Weights of a small GPT-style language model, trained from scratch on English Wikipedia.
Size: 12 layers, width 320, 5 heads of 64 (1 for keys and values), MLP 640 SwiGLU, vocabulary 32000, 20.6M parameters.
Each number is 200 + 20 x the weight over its row's rms, rounded and kept within 0 to 999. Layers, rows and columns count from 0. The size before them is the row's rms in percent of the matrix's.

# layer 6 attention value, 64x320, rms 0.0657, rows 10-24, columns 80-159
102,167,200,206,188,173,179,188,178,192,171,206,226,184,189,205,208,203,196,201,207,202,204,214,206,153,206,183,172,210,171,175,201,189,193,186,186,188,190,190,150,188,206,170,212,202,202,192,200,203,203,230,214,188,210,224,214,199,219,207,224,157,188,189,183,183,182,178,213,234,202,187,190,188,213,211,186,235,214,229,182
102,209,214,217,206,204,180,161,164,236,182,182,227,202,211,214,208,168,195,190,222,214,187,198,182,202,231,200,185,193,198,163,205,203,183,206,226,195,254,180,197,192,174,230,202,227,182,201,191,184,220,190,184,211,187,188,174,197,188,173,193,201,225,203,157,167,185,228,177,207,209,192,213,208,253,185,231,195,228,164,205
097,190,207,226,217,214,218,177,231,191,216,225,196,221,206,177,266,215,194,219,190,189,176,206,212,161,201,222,193,228,183,194,233,168,197,212,190,194,193,191,191,179,210,222,201,197,205,200,192,201,215,224,190,177,185,223,200,169,234,197,212,247,204,185,217,190,202,215,185,204,198,215,200,211,217,187,182,238,215,208,221
100,206,173,200,164,200,171,205,190,186,187,192,189,224,203,219,204,187,194,202,206,196,192,238,226,223,180,192,198,187,221,206,253,213,228,182,172,250,189,218,182,186,194,208,203,167,220,194,210,207,193,147,191,229,179,257,195,206,204,195,180,179,200,223,208,174,182,218,160,207,218,183,227,199,195,247,208,228,206,209,192
102,173,211,190,178,162,219,243,197,230,187,230,184,223,200,201,231,182,220,168,183,170,192,206,209,170,186,193,200,187,231,193,190,168,208,235,213,229,162,206,219,179,214,210,200,209,189,202,184,199,204,204,202,163,222,170,157,188,182,200,221,216,186,194,179,183,200,220,191,222,209,203,226,209,208,202,166,227,189,191,191
099,195,171,204,233,191,166,208,157,211,196,187,190,219,220,185,177,189,166,216,181,210,185,204,199,191,181,200,198,171,212,186,186,171,209,206,206,194,177,199,213,192,189,213,194,193,183,196,227,205,201,196,219,197,164,187,204,194,217,203,212,193,194,204,203,226,192,153,204,225,196,198,144,212,195,211,152,213,211,168,199
095,225,182,180,200,187,173,257,213,189,218,171,199,213,199,229,196,186,199,210,192,192,191,195,229,205,171,179,227,187,185,235,172,183,212,243,198,219,189,205,174,229,182,172,192,167,177,222,203,158,233,192,179,191,201,210,191,234,199,220,182,209,193,191,200,208,206,209,224,219,202,184,189,189,156,187,217,172,194,189,205
104,198,201,173,208,204,196,185,180,147,189,203,223,154,182,201,194,225,210,205,199,224,189,199,180,213,183,180,191,208,215,144,213,199,245,207,195,195,166,205,168,211,190,168,205,157,209,181,174,193,183,209,174,205,199,168,178,174,175,175,201,202,182,193,171,194,198,153,197,206,209,167,179,179,217,193,157,156,196,206,183
097,220,206,212,154,176,194,238,226,270,173,188,200,196,191,169,180,214,202,174,192,202,164,213,205,211,193,199,192,185,201,187,209,205,194,229,245,188,202,218,237,183,171,196,203,178,212,219,198,234,189,222,197,228,202,222,190,180,184,185,225,182,203,219,163,193,209,239,198,222,217,219,219,218,182,201,181,187,168,197,209
106,196,198,225,178,213,213,185,145,206,196,192,184,232,203,192,219,248,176,211,213,187,213,209,198,181,203,216,190,199,211,205,218,211,172,240,129,193,212,203,206,200,176,217,231,207,193,193,188,205,193,213,188,197,206,184,219,207,201,188,195,210,197,192,177,226,203,236,231,221,201,229,191,195,227,180,183,172,205,172,235
100,208,200,181,183,218,191,213,182,164,234,207,193,187,188,193,179,187,210,235,237,221,191,198,212,210,197,218,203,234,238,197,194,219,183,231,199,174,140,204,210,200,191,201,232,212,225,191,220,155,203,210,206,196,208,224,205,212,186,210,229,194,207,208,175,206,222,216,203,226,183,199,148,212,199,176,232,224,210,206,198
108,167,186,183,177,231,184,191,168,176,195,207,196,177,209,175,211,212,209,197,221,223,178,207,212,185,197,214,185,206,206,213,207,172,194,217,205,187,209,176,195,211,233,202,157,204,205,156,223,206,185,186,192,213,243,184,205,196,195,198,188,224,193,174,208,219,192,184,214,223,194,194,209,230,198,194,176,193,180,173,195
095,200,227,200,175,207,141,225,183,202,177,179,214,220,187,189,213,232,211,201,191,188,245,184,178,237,206,233,172,173,183,176,186,211,157,194,201,178,161,194,220,237,193,212,160,212,178,195,163,208,203,188,179,151,181,211,207,193,209,168,187,214,208,161,191,208,225,202,170,177,192,202,194,208,235,148,198,189,195,160,229
097,202,176,220,178,216,204,215,174,226,198,201,195,185,206,194,210,184,171,186,203,202,224,180,209,213,198,197,130,167,189,166,193,207,205,171,201,212,204,195,225,205,234,192,175,207,197,209,182,220,218,186,191,163,173,195,213,200,225,203,168,230,212,190,183,169,185,164,224,197,167,176,215,195,175,205,175,197,196,151,222
103,235,212,203,211,205,194,197,228,209,227,210,176,182,219,185,191,167,165,195,179,227,224,227,194,189,217,185,189,209,219,184,222,180,181,193,217,204,212,207,235,197,223,214,203,187,220,183,184,207,187,201,166,179,198,209,195,190,205,190,169,193,204,201,217,153,198,227,215,189,210,186,210,155,205,250,218,198,199,177,199
# layer 6 attention output (transposed), 320x320, rms 0.0713, rows 10-24,74-88,138-152,202-215,266-279, columns 80-159
109,210,187,209,209,208,201,203,200,233,214,222,214,208,197,183,194,194,205,188,140,170,184,199,171,189,201,202,221,208,225,190,198,214,217,179,220,181,180,133,219,174,175,226,202,206,209,195,201,164,200,165,185,231,171,220,190,212,197,173,216,214,232,189,239,202,200,225,221,189,227,202,217,195,204,188,235,208,225,210,217
102,218,186,191,190,175,211,228,223,150,219,191,194,215,220,224,220,204,194,194,200,195,220,200,195,230,197,182,201,193,161,218,212,181,173,205,181,188,264,217,218,203,244,186,196,190,171,182,163,218,154,219,227,182,194,199,210,164,178,215,211,190,208,184,193,200,224,199,172,232,204,176,226,199,193,208,194,204,195,200,171
105,168,201,197,229,191,217,206,238,196,220,232,157,238,251,156,184,192,212,216,195,230,220,189,152,201,185,161,222,207,214,193,214,221,189,218,212,200,200,170,183,217,173,212,191,206,181,199,208,214,187,206,202,217,194,195,139,166,206,180,189,196,221,175,203,195,229,182,192,213,192,195,196,211,189,197,232,184,226,156,234
096,207,198,189,192,201,200,183,236,189,209,203,193,179,216,222,236,178,198,194,197,192,196,169,211,208,196,186,186,231,200,165,201,205,204,208,205,218,204,207,229,233,227,182,198,185,173,196,218,196,174,202,188,168,253,204,214,170,215,215,203,211,178,198,224,204,215,197,198,177,158,183,178,204,176,220,192,193,220,198,169
101,168,211,191,208,189,185,219,243,171,190,205,233,201,224,195,171,196,177,226,195,210,177,161,179,213,237,197,203,216,224,213,187,202,193,220,172,185,203,166,197,204,181,211,225,187,190,226,209,190,191,206,223,221,172,206,221,195,217,190,173,202,198,199,231,178,199,190,212,180,200,170,220,194,193,209,207,193,179,164,189
095,164,211,212,192,178,203,214,194,205,203,191,165,175,181,210,202,188,212,227,208,195,169,227,214,204,194,217,189,208,183,202,197,173,235,189,200,207,212,223,162,214,192,170,213,187,192,179,158,192,150,213,190,225,168,209,212,224,207,201,193,163,215,201,184,189,205,233,201,234,187,171,205,159,190,227,219,194,189,220,211
092,185,218,202,197,224,216,196,223,163,194,190,190,228,194,178,204,210,190,206,192,210,192,206,165,211,203,211,213,187,216,179,214,221,169,210,227,196,192,204,214,161,177,203,179,192,204,192,161,209,211,192,210,198,172,214,204,223,189,174,214,205,202,214,205,204,221,220,195,197,187,192,196,199,194,253,188,255,209,162,208
082,213,194,212,170,191,217,185,197,204,209,185,173,196,179,209,187,195,208,189,233,171,171,185,222,199,209,202,184,203,236,192,211,224,185,195,207,235,204,206,218,207,198,216,188,191,187,174,224,188,180,211,185,196,219,249,207,212,199,234,236,208,228,190,195,214,191,259,215,163,183,206,185,217,220,172,195,228,216,221,189
107,178,222,196,201,213,221,190,235,197,187,153,217,191,218,242,217,165,175,192,179,187,187,182,232,212,192,187,193,218,214,187,201,220,207,169,152,205,199,213,230,204,204,167,206,193,189,188,214,152,218,195,189,190,200,201,214,182,212,230,192,184,240,261,200,223,210,217,227,225,187,217,190,208,157,235,161,220,174,193,173
099,176,190,210,191,192,210,208,223,185,197,178,217,170,172,242,197,205,188,202,195,194,186,226,205,231,159,179,214,201,152,174,201,189,212,152,224,219,226,284,218,218,217,186,192,187,199,186,183,219,217,192,187,168,198,204,225,209,209,209,206,156,196,232,191,178,211,181,208,223,175,208,191,163,187,215,216,163,210,226,182
098,194,227,178,198,212,185,203,246,176,193,208,226,192,206,194,167,184,202,181,206,161,166,210,201,202,210,169,202,207,176,198,211,219,203,174,209,214,184,184,204,181,201,169,217,182,220,207,205,211,189,190,187,214,203,217,211,220,174,208,204,236,162,181,182,215,205,206,175,177,210,202,216,217,194,226,209,208,178,198,196
082,205,177,157,224,203,187,230,232,215,210,212,210,187,186,193,207,195,204,202,210,204,211,207,183,220,184,162,210,224,214,207,215,222,191,188,192,183,145,222,155,189,239,186,213,206,199,234,200,223,173,208,183,214,207,219,211,188,215,182,224,218,232,165,225,195,166,196,191,249,213,203,219,186,214,203,231,207,178,215,221
100,156,192,234,168,178,200,197,210,196,223,170,174,178,204,191,202,216,157,186,221,206,226,208,194,205,180,179,188,221,193,231,216,201,208,201,207,210,230,270,207,220,217,206,205,193,204,194,168,219,203,228,198,183,200,172,218,193,190,187,222,179,187,227,235,205,165,199,224,203,162,208,199,179,208,198,195,209,181,182,209
096,165,203,245,205,180,200,190,228,219,238,193,171,208,214,190,256,203,186,192,187,207,197,172,212,191,193,183,183,192,180,217,223,195,219,236,238,171,231,177,168,206,206,194,200,193,177,170,195,181,156,207,183,227,191,178,187,184,203,189,220,189,230,209,217,202,207,200,201,206,184,187,194,188,198,203,210,208,225,184,186
096,228,140,233,230,183,225,167,180,211,172,274,182,208,182,207,197,181,226,224,180,232,188,218,175,217,194,218,215,187,171,212,199,176,202,207,191,173,189,212,177,190,204,202,205,167,186,218,212,215,242,205,167,177,189,200,188,167,257,211,146,194,178,190,202,190,184,196,198,211,201,217,185,227,211,175,195,172,229,200,237
082,178,219,226,201,223,223,146,233,170,220,223,222,193,219,196,191,227,188,183,184,204,218,191,188,185,185,168,214,189,226,199,219,183,208,210,207,202,220,164,185,191,216,203,216,212,229,177,199,203,179,178,193,198,186,178,193,206,165,218,197,208,177,169,197,240,231,178,221,182,212,166,208,219,205,231,202,230,188,222,213
085,168,198,197,231,196,200,201,233,204,202,191,253,201,219,192,191,182,205,197,185,211,155,204,210,212,173,154,198,197,220,160,202,219,204,148,159,202,235,164,210,203,219,177,178,179,197,200,198,232,214,192,194,227,199,233,229,189,235,199,183,216,197,205,191,172,201,217,212,200,220,195,185,198,180,219,193,183,194,189,206
086,184,182,161,223,202,181,234,210,213,217,160,161,208,209,217,210,212,177,205,219,215,237,216,182,172,192,166,222,204,180,191,192,194,136,211,177,189,224,233,218,195,189,200,166,202,167,196,175,197,197,208,219,211,183,185,180,184,204,222,211,175,224,230,244,198,190,188,202,200,181,198,186,175,185,213,222,214,221,211,162
083,191,202,231,186,220,191,168,230,183,186,228,174,198,222,225,203,178,194,188,191,166,208,184,210,182,203,222,228,227,239,216,181,216,190,226,203,209,204,213,215,201,207,198,230,197,219,194,194,214,189,213,180,192,194,239,217,179,199,198,208,238,198,212,192,198,234,188,237,194,181,180,178,214,203,208,208,180,222,196,204
093,169,232,211,175,212,220,231,231,174,231,200,195,205,212,200,199,227,193,195,169,179,185,183,152,207,191,208,222,203,246,197,238,209,189,261,202,191,187,167,224,209,190,210,211,188,182,188,216,217,186,207,187,198,198,198,253,184,198,204,190,178,205,194,199,231,204,201,214,182,216,203,223,216,183,219,231,213,191,190,219
097,208,211,188,182,205,182,249,224,197,223,222,179,218,200,208,222,229,202,181,200,216,182,191,197,224,193,200,174,214,212,225,190,183,178,223,179,195,220,228,188,186,172,195,202,219,200,205,174,192,182,182,206,233,162,196,221,232,173,186,188,238,201,173,192,190,190,185,230,187,193,192,215,192,215,178,197,229,201,214,178
082,188,197,222,181,245,196,197,216,176,229,254,188,225,189,214,196,224,230,197,196,168,223,192,202,203,171,190,224,188,182,171,207,213,196,219,227,194,186,174,205,199,198,197,171,232,225,209,203,202,189,190,189,192,168,203,193,192,195,200,183,192,199,215,191,240,224,191,184,183,216,217,197,161,188,206,181,204,208,194,249
088,192,219,196,179,170,208,201,186,176,194,260,218,196,187,192,196,208,217,204,251,243,217,186,200,202,190,209,150,226,215,205,216,193,151,195,205,214,211,218,188,212,226,193,184,195,209,192,191,171,205,179,182,178,188,193,226,212,190,168,178,231,193,186,196,221,151,193,205,172,211,194,219,184,221,183,216,226,210,191,226
077,236,205,169,231,181,174,213,221,207,214,126,191,196,232,216,214,174,191,232,194,201,244,186,184,201,205,224,165,207,210,185,219,172,211,175,177,172,195,249,193,198,202,204,209,232,190,209,174,170,192,242,199,172,188,212,206,188,218,215,199,192,210,229,198,206,192,211,212,228,163,226,211,221,193,184,206,221,197,195,209
091,177,203,269,232,181,221,172,208,193,206,217,239,180,205,182,184,196,185,216,166,201,204,181,216,215,192,224,204,193,199,222,195,202,227,158,207,181,245,195,209,196,223,180,235,183,190,173,175,191,189,218,218,206,212,237,197,196,224,168,232,226,188,198,226,199,208,202,190,204,174,210,205,235,176,195,201,176,222,201,206
091,184,243,191,186,200,192,198,197,195,221,220,197,177,207,239,183,188,196,182,164,160,219,210,214,210,226,205,201,206,218,183,184,215,199,203,216,214,172,184,192,198,216,181,209,218,212,184,225,179,174,194,219,207,156,201,219,202,186,201,191,219,186,218,176,229,201,207,212,206,192,199,188,213,192,200,184,202,172,239,188
085,223,206,191,196,230,189,224,225,182,215,217,182,211,240,229,192,234,206,180,186,181,197,212,216,233,208,188,209,207,236,196,222,192,223,191,202,201,193,180,210,207,207,200,223,221,214,174,193,207,182,186,192,233,185,223,245,224,203,187,198,223,229,163,243,190,192,217,187,214,192,182,206,203,179,215,224,221,222,205,231
078,190,195,242,205,208,209,161,198,194,198,214,164,200,167,157,205,229,227,213,183,212,198,211,204,202,184,189,209,198,195,196,254,186,214,181,221,206,185,190,236,222,197,235,169,193,202,179,155,218,227,238,210,188,227,200,163,219,196,172,195,210,210,233,187,212,188,220,191,229,180,206,218,157,215,221,180,167,192,198,212
080,164,171,258,229,208,205,184,219,213,219,191,214,201,207,191,220,211,192,216,168,194,185,185,202,185,196,212,188,211,217,185,193,194,224,237,242,213,179,221,206,204,201,203,153,198,207,184,194,160,200,204,208,213,203,205,187,182,193,192,194,222,199,210,177,254,210,194,232,208,183,196,222,195,179,158,218,220,185,186,230
097,232,180,194,222,192,172,217,210,210,175,205,224,194,226,199,175,148,181,238,184,220,221,221,191,215,175,192,214,190,198,207,197,214,217,179,217,199,205,240,193,214,191,204,202,203,209,189,208,214,214,210,187,233,200,222,202,184,231,231,204,201,194,209,218,175,199,199,222,203,199,214,187,193,233,203,228,187,258,178,220
093,197,208,210,225,177,178,203,232,174,178,238,197,203,202,195,174,218,218,192,202,205,171,189,194,184,196,168,208,186,186,189,228,158,187,194,178,194,189,197,185,183,213,173,194,185,226,168,205,217,189,190,217,209,206,193,188,152,201,238,204,193,201,216,152,192,220,206,215,214,189,205,189,208,188,227,192,223,161,213,157
103,232,169,215,231,177,212,179,212,218,234,169,211,214,206,180,208,190,175,216,202,210,198,221,189,184,201,187,179,202,204,190,193,185,221,200,182,234,207,193,238,198,169,223,225,229,186,198,207,210,246,188,194,201,196,227,156,204,216,167,179,213,180,219,195,206,166,189,241,200,210,172,214,192,223,197,205,162,183,198,207
113,213,200,228,201,169,193,183,197,219,218,246,219,187,237,198,229,206,216,222,191,202,193,181,205,231,225,199,169,183,225,207,202,153,200,196,191,180,198,177,219,184,201,179,202,191,183,208,211,177,228,204,227,197,245,193,233,202,213,207,211,170,188,188,218,218,199,233,221,209,194,188,214,182,176,181,182,200,239,210,173
109,198,197,195,201,187,156,191,189,204,202,158,214,199,200,171,195,168,211,197,222,186,211,214,219,213,160,217,208,223,228,197,186,197,211,210,189,216,237,243,195,187,215,190,212,199,204,210,205,213,197,226,202,182,204,224,173,208,244,187,223,186,227,191,231,179,193,192,219,189,217,180,195,178,191,237,192,209,229,212,191
104,198,227,218,218,204,212,236,189,205,144,245,164,207,200,194,238,212,205,228,193,195,210,191,185,186,194,195,189,185,246,218,207,167,204,191,191,207,175,213,221,203,207,199,179,175,183,179,191,197,195,204,213,155,203,221,259,172,180,247,215,221,190,206,203,192,227,211,158,207,208,213,177,220,163,196,218,210,217,205,200
110,227,192,223,179,161,218,212,182,188,181,187,173,197,211,172,180,191,151,186,212,224,204,168,201,190,214,171,204,198,156,180,189,189,189,187,181,202,179,200,216,199,170,196,184,218,218,161,211,205,192,163,212,204,202,201,164,225,218,174,195,246,210,195,178,173,173,201,190,207,220,203,229,215,227,195,160,191,189,182,172
096,203,181,198,188,209,221,192,195,187,205,160,231,218,187,200,199,186,176,190,238,195,209,223,197,167,183,178,197,190,179,212,195,187,194,189,177,201,232,230,180,206,170,167,220,214,199,224,219,209,203,194,189,206,202,198,167,214,213,170,194,237,214,149,215,215,197,184,225,202,206,179,210,202,184,169,162,197,176,168,232
106,188,194,200,226,260,190,207,170,194,177,210,228,183,196,224,167,219,200,205,189,184,194,218,205,193,195,210,229,230,225,203,216,190,230,237,207,194,180,179,203,203,183,215,203,201,224,198,182,205,184,182,191,178,208,193,166,215,176,177,181,184,188,199,156,254,218,177,169,194,208,217,164,158,208,220,205,199,179,182,200
119,218,227,174,203,205,190,223,223,197,175,208,203,174,228,193,181,222,227,202,191,187,196,200,198,198,208,232,191,202,236,199,173,223,217,177,208,211,180,177,211,164,192,219,225,193,194,221,220,211,194,192,203,221,236,225,241,182,218,207,212,197,198,212,187,212,185,209,154,204,214,241,157,205,206,218,192,203,173,243,194
103,228,201,219,175,197,218,201,171,228,205,173,229,185,179,202,181,220,197,193,213,218,171,202,205,224,228,218,187,184,188,209,156,186,190,189,200,185,187,223,196,215,187,194,223,201,171,210,189,165,222,223,202,203,203,211,203,235,193,186,196,230,198,201,198,215,223,224,184,227,229,177,212,233,165,161,199,189,180,176,213
100,171,213,188,192,226,193,217,180,209,213,179,224,215,168,183,186,199,204,180,203,196,211,205,226,195,180,221,195,203,206,198,172,195,225,199,213,197,208,235,188,198,179,171,173,226,234,194,173,174,168,189,197,199,158,196,173,219,166,156,195,234,204,188,181,222,230,205,205,190,196,185,197,187,228,221,213,222,189,181,206
102,204,206,181,234,198,212,201,212,188,204,264,188,184,238,189,226,247,211,201,206,180,204,214,209,193,171,204,209,190,219,190,228,197,226,204,222,195,173,162,246,200,203,187,201,219,167,186,190,167,203,200,185,189,218,209,231,166,195,179,206,199,191,215,220,201,213,206,184,206,199,205,195,196,167,215,219,171,215,186,195
107,224,216,224,206,205,186,190,178,173,198,218,180,186,220,221,215,212,199,221,215,176,205,199,155,208,174,190,211,222,224,146,207,191,211,218,195,181,230,165,238,186,166,200,211,215,188,172,167,204,237,217,189,186,204,208,155,221,192,192,194,204,212,224,187,201,179,199,188,207,201,200,220,194,193,185,173,208,193,196,193
109,213,202,223,214,230,221,179,181,192,190,261,208,188,188,215,207,205,203,214,185,202,208,185,198,182,215,229,183,190,179,160,186,202,201,204,205,212,207,189,236,205,229,216,180,214,204,177,199,174,202,191,210,200,217,210,207,227,204,221,178,165,215,193,211,178,170,173,228,196,218,203,203,196,187,184,194,175,203,199,201
098,192,217,202,212,188,169,209,249,186,207,240,238,199,244,178,165,180,214,207,152,202,215,213,202,220,207,209,189,220,240,184,202,225,206,180,231,188,229,183,207,203,197,204,181,180,235,160,201,191,210,192,204,231,195,186,229,164,260,204,199,202,188,221,205,193,211,202,179,197,200,202,206,164,178,221,199,221,211,215,194
095,165,186,217,215,211,228,220,198,197,201,208,200,212,217,207,219,252,219,205,235,223,208,182,195,204,167,217,185,179,185,197,186,213,192,193,209,223,231,192,149,207,211,184,167,176,169,214,175,209,191,181,204,172,227,216,201,182,222,233,199,210,207,206,195,231,161,198,227,226,237,191,227,177,172,214,192,202,196,219,180
098,225,201,187,177,191,180,166,171,197,216,175,199,204,183,197,196,214,197,191,222,150,215,209,198,195,206,230,225,247,192,197,208,229,215,204,187,214,167,164,187,174,186,199,191,187,203,222,208,197,221,220,178,198,192,193,198,188,214,187,190,252,216,171,211,209,168,181,186,189,207,224,172,200,230,220,218,222,196,207,199
103,216,180,190,189,190,194,193,159,208,207,215,208,200,175,184,195,173,174,194,195,226,204,195,198,263,209,210,210,171,201,207,191,221,172,158,237,217,220,176,191,217,180,190,183,235,204,209,216,197,199,204,220,240,203,203,214,246,191,178,205,207,197,199,194,185,195,206,203,148,174,200,225,209,233,182,188,186,216,215,185
113,211,211,208,218,153,183,214,203,205,224,144,213,207,202,187,205,187,180,215,190,240,205,221,181,226,239,195,186,157,190,211,163,231,186,157,215,219,218,210,177,172,201,179,154,220,199,205,216,206,188,187,211,222,198,186,226,224,181,229,241,186,181,190,197,192,199,204,217,184,199,220,230,194,205,189,184,202,212,201,231
099,187,199,251,176,216,235,167,193,185,201,275,225,215,190,189,210,206,222,177,233,219,243,190,203,197,201,215,220,202,192,229,202,200,161,211,192,193,182,203,202,195,190,210,183,191,203,201,180,184,210,211,169,179,205,199,197,184,200,204,193,206,209,201,170,208,228,170,192,217,187,192,188,167,196,212,190,193,223,176,159
101,199,195,197,210,166,200,183,200,220,228,152,187,203,238,204,207,189,232,168,205,213,209,205,211,202,206,196,183,235,248,213,170,213,212,220,168,190,210,164,186,207,223,188,193,203,201,172,256,259,203,185,196,172,215,202,217,188,216,208,216,199,184,190,214,199,170,209,161,205,176,224,203,189,203,243,239,196,226,216,188
110,192,206,200,222,193,172,178,234,229,175,212,181,206,184,224,190,178,178,232,190,184,192,214,210,192,201,206,175,191,193,210,215,227,208,173,159,223,212,200,222,197,224,224,233,200,203,181,204,217,215,217,219,219,218,181,188,148,202,215,170,158,221,226,175,165,188,208,203,158,164,190,198,206,218,204,235,197,204,186,227
091,214,169,163,195,185,185,235,216,209,193,191,255,197,181,188,218,196,187,161,168,210,178,202,184,180,180,202,201,252,229,228,201,219,212,185,246,214,203,260,242,201,226,202,195,219,210,184,221,208,178,190,192,212,211,200,192,198,217,197,195,206,218,187,174,203,223,225,213,245,213,173,178,195,212,200,210,236,192,233,214
097,179,183,199,215,197,184,205,238,187,232,184,221,212,193,179,176,227,199,205,230,231,187,190,187,182,225,147,232,202,165,194,224,177,202,195,209,211,208,202,206,225,198,213,227,220,201,180,177,220,225,202,216,236,209,204,178,214,229,187,212,180,180,189,202,189,196,186,197,181,172,183,201,191,227,197,237,195,217,183,158
117,208,180,200,146,205,201,180,204,179,224,181,200,237,200,188,230,203,193,175,165,220,209,175,210,207,200,215,215,181,187,217,207,187,174,172,214,209,184,207,185,188,207,197,196,208,213,225,214,179,221,205,189,196,174,188,171,178,185,193,192,228,197,190,202,208,218,144,185,211,191,213,201,203,193,220,213,254,191,155,199
117,254,187,207,213,185,189,205,190,195,167,145,183,212,185,193,201,240,209,201,180,216,200,208,199,215,202,181,203,180,232,209,184,212,179,165,180,186,203,191,265,224,188,196,187,202,192,201,215,191,224,189,206,168,195,225,223,185,179,226,213,138,218,224,247,219,169,195,191,194,225,232,176,218,192,181,207,197,217,176,221
118,239,188,207,218,200,212,172,178,214,189,146,208,192,193,217,193,211,228,199,193,211,217,204,216,234,217,192,212,179,215,243,180,238,233,221,224,209,188,199,209,191,190,168,236,194,229,218,188,209,191,180,187,160,188,178,183,186,195,175,201,201,205,210,170,215,215,183,220,219,185,202,199,169,232,225,199,184,190,230,191
105,231,203,189,192,175,210,213,196,168,198,192,196,192,205,212,188,210,198,196,211,188,210,225,178,224,212,178,189,217,141,195,212,202,198,220,190,210,202,201,178,186,208,214,229,183,207,205,205,199,190,175,183,211,194,142,195,195,174,187,166,212,211,200,154,193,196,194,189,184,204,204,188,189,250,215,176,197,210,213,196
106,198,190,171,208,170,197,201,204,154,182,250,215,209,172,235,206,207,211,224,191,236,207,197,189,227,220,218,239,201,150,236,213,194,191,197,210,196,203,196,185,168,190,208,185,185,225,229,218,190,187,196,201,199,190,166,182,216,202,201,205,214,170,219,219,179,199,233,182,207,198,144,192,191,227,202,201,212,179,227,197
105,216,183,190,210,215,215,216,172,208,240,201,181,189,181,207,198,205,178,217,211,204,204,199,190,226,192,232,204,215,214,184,193,223,206,193,226,201,199,177,282,227,194,224,172,214,174,217,208,166,200,173,188,211,199,170,181,225,195,178,179,209,210,229,206,213,166,218,177,192,191,212,188,216,197,196,191,152,209,164,235
111,225,222,171,182,187,225,255,251,168,174,207,194,181,183,191,195,208,230,197,209,190,174,209,246,202,196,215,213,165,210,220,195,179,223,191,216,205,190,194,181,199,198,177,205,183,192,205,223,182,179,242,200,165,219,206,216,192,201,217,204,187,186,167,225,194,212,197,208,205,196,218,188,230,164,207,191,235,198,228,168
107,213,217,192,191,206,211,176,182,200,160,260,196,182,202,177,145,197,233,166,205,181,202,217,184,211,188,184,231,204,199,179,191,209,214,187,203,228,171,200,182,213,172,182,189,222,227,186,206,204,162,160,229,194,222,165,177,205,182,186,208,179,176,182,193,236,189,162,160,188,220,213,214,213,210,217,191,186,175,194,207
094,180,197,228,206,212,215,195,207,212,203,187,200,190,181,179,229,187,228,192,198,214,189,192,189,197,212,184,184,208,190,235,206,193,206,205,217,133,185,175,184,210,196,240,178,224,170,217,191,187,220,229,232,187,244,166,200,179,192,207,201,241,189,200,194,216,188,195,196,225,206,173,210,175,204,198,215,180,187,190,163
103,190,190,207,237,206,182,179,194,216,187,231,213,194,225,183,167,169,199,218,185,254,178,177,172,234,219,207,200,233,185,191,198,208,181,200,191,207,202,228,189,218,167,203,186,185,195,207,189,185,197,225,204,215,207,223,203,218,193,241,178,180,203,230,217,201,174,189,203,192,207,205,206,201,214,183,199,173,199,193,221
103,190,214,212,228,213,230,189,189,184,206,164,191,171,178,215,225,232,211,216,230,198,210,182,229,210,211,225,242,249,209,207,204,221,202,207,218,214,201,223,234,211,226,178,190,203,229,206,178,195,188,231,189,202,249,218,194,183,198,221,209,190,217,207,190,217,218,241,213,208,187,193,218,205,176,188,214,210,217,238,228
095,180,193,183,224,217,217,172,154,232,198,171,193,186,233,176,191,180,225,191,204,200,182,208,190,210,188,237,146,208,233,192,213,201,194,193,216,177,203,151,187,186,225,220,199,227,208,180,185,212,190,207,234,200,187,189,200,212,222,212,230,227,218,203,184,206,201,205,185,217,224,228,183,185,214,226,204,207,208,219,164
107,190,190,211,215,147,214,207,241,208,193,156,163,235,217,204,222,185,160,202,212,178,184,171,198,199,227,201,199,188,210,223,200,221,188,207,193,216,200,197,236,185,229,200,184,216,183,220,231,208,244,208,225,210,190,218,246,214,211,236,235,207,211,210,228,212,194,227,234,215,185,205,233,229,170,199,222,199,223,191,187
097,172,188,197,212,190,216,173,194,168,205,206,215,185,218,215,221,204,188,202,231,194,190,203,209,219,191,182,201,204,207,199,215,203,223,200,158,221,192,185,199,239,211,177,209,197,157,208,218,179,181,228,184,164,189,211,183,227,176,238,188,237,190,182,250,201,174,189,199,163,198,180,190,165,194,212,221,193,212,195,175
105,210,226,166,225,201,189,219,239,197,175,198,220,197,201,192,197,205,225,215,201,206,191,228,198,185,214,194,208,198,193,177,220,195,253,216,218,212,194,242,193,213,184,196,188,204,200,163,214,208,186,179,202,224,202,210,167,178,202,214,197,145,183,181,189,175,218,182,212,168,215,182,183,184,194,217,213,205,200,225,206
103,233,170,228,219,198,211,209,206,229,200,167,192,230,220,222,234,204,200,216,191,233,209,172,182,215,200,202,224,176,146,206,233,190,220,198,207,201,235,214,194,197,185,228,196,181,186,187,198,236,261,215,220,223,193,172,175,199,224,187,199,193,177,213,217,162,203,155,191,206,182,205,223,196,223,224,180,177,190,207,186
113,219,167,240,207,174,175,176,211,226,212,218,218,190,170,212,209,185,195,171,188,215,214,203,208,178,205,193,193,225,146,209,172,210,155,189,225,221,198,233,183,184,187,168,216,205,232,233,198,225,224,204,223,168,186,220,197,206,195,175,199,193,184,222,196,175,148,189,204,212,210,228,195,184,223,193,195,206,211,213,211
106,205,194,152,227,195,222,199,234,205,203,177,198,183,225,193,178,159,185,168,209,208,180,225,231,187,214,186,194,217,236,226,239,207,238,183,197,190,214,225,178,195,197,158,252,221,186,180,208,175,206,230,207,226,189,170,207,201,210,231,214,176,201,243,212,194,196,203,221,217,195,202,182,204,195,188,229,226,200,239,184
100,197,232,173,194,187,200,180,234,181,201,198,195,207,207,222,194,199,208,201,229,197,198,205,206,219,223,200,223,205,212,238,208,180,222,203,196,201,215,142,179,184,196,178,240,179,193,197,203,182,211,179,242,230,203,222,205,173,197,195,216,169,180,207,230,179,200,228,164,214,216,198,199,199,237,203,230,223,186,220,176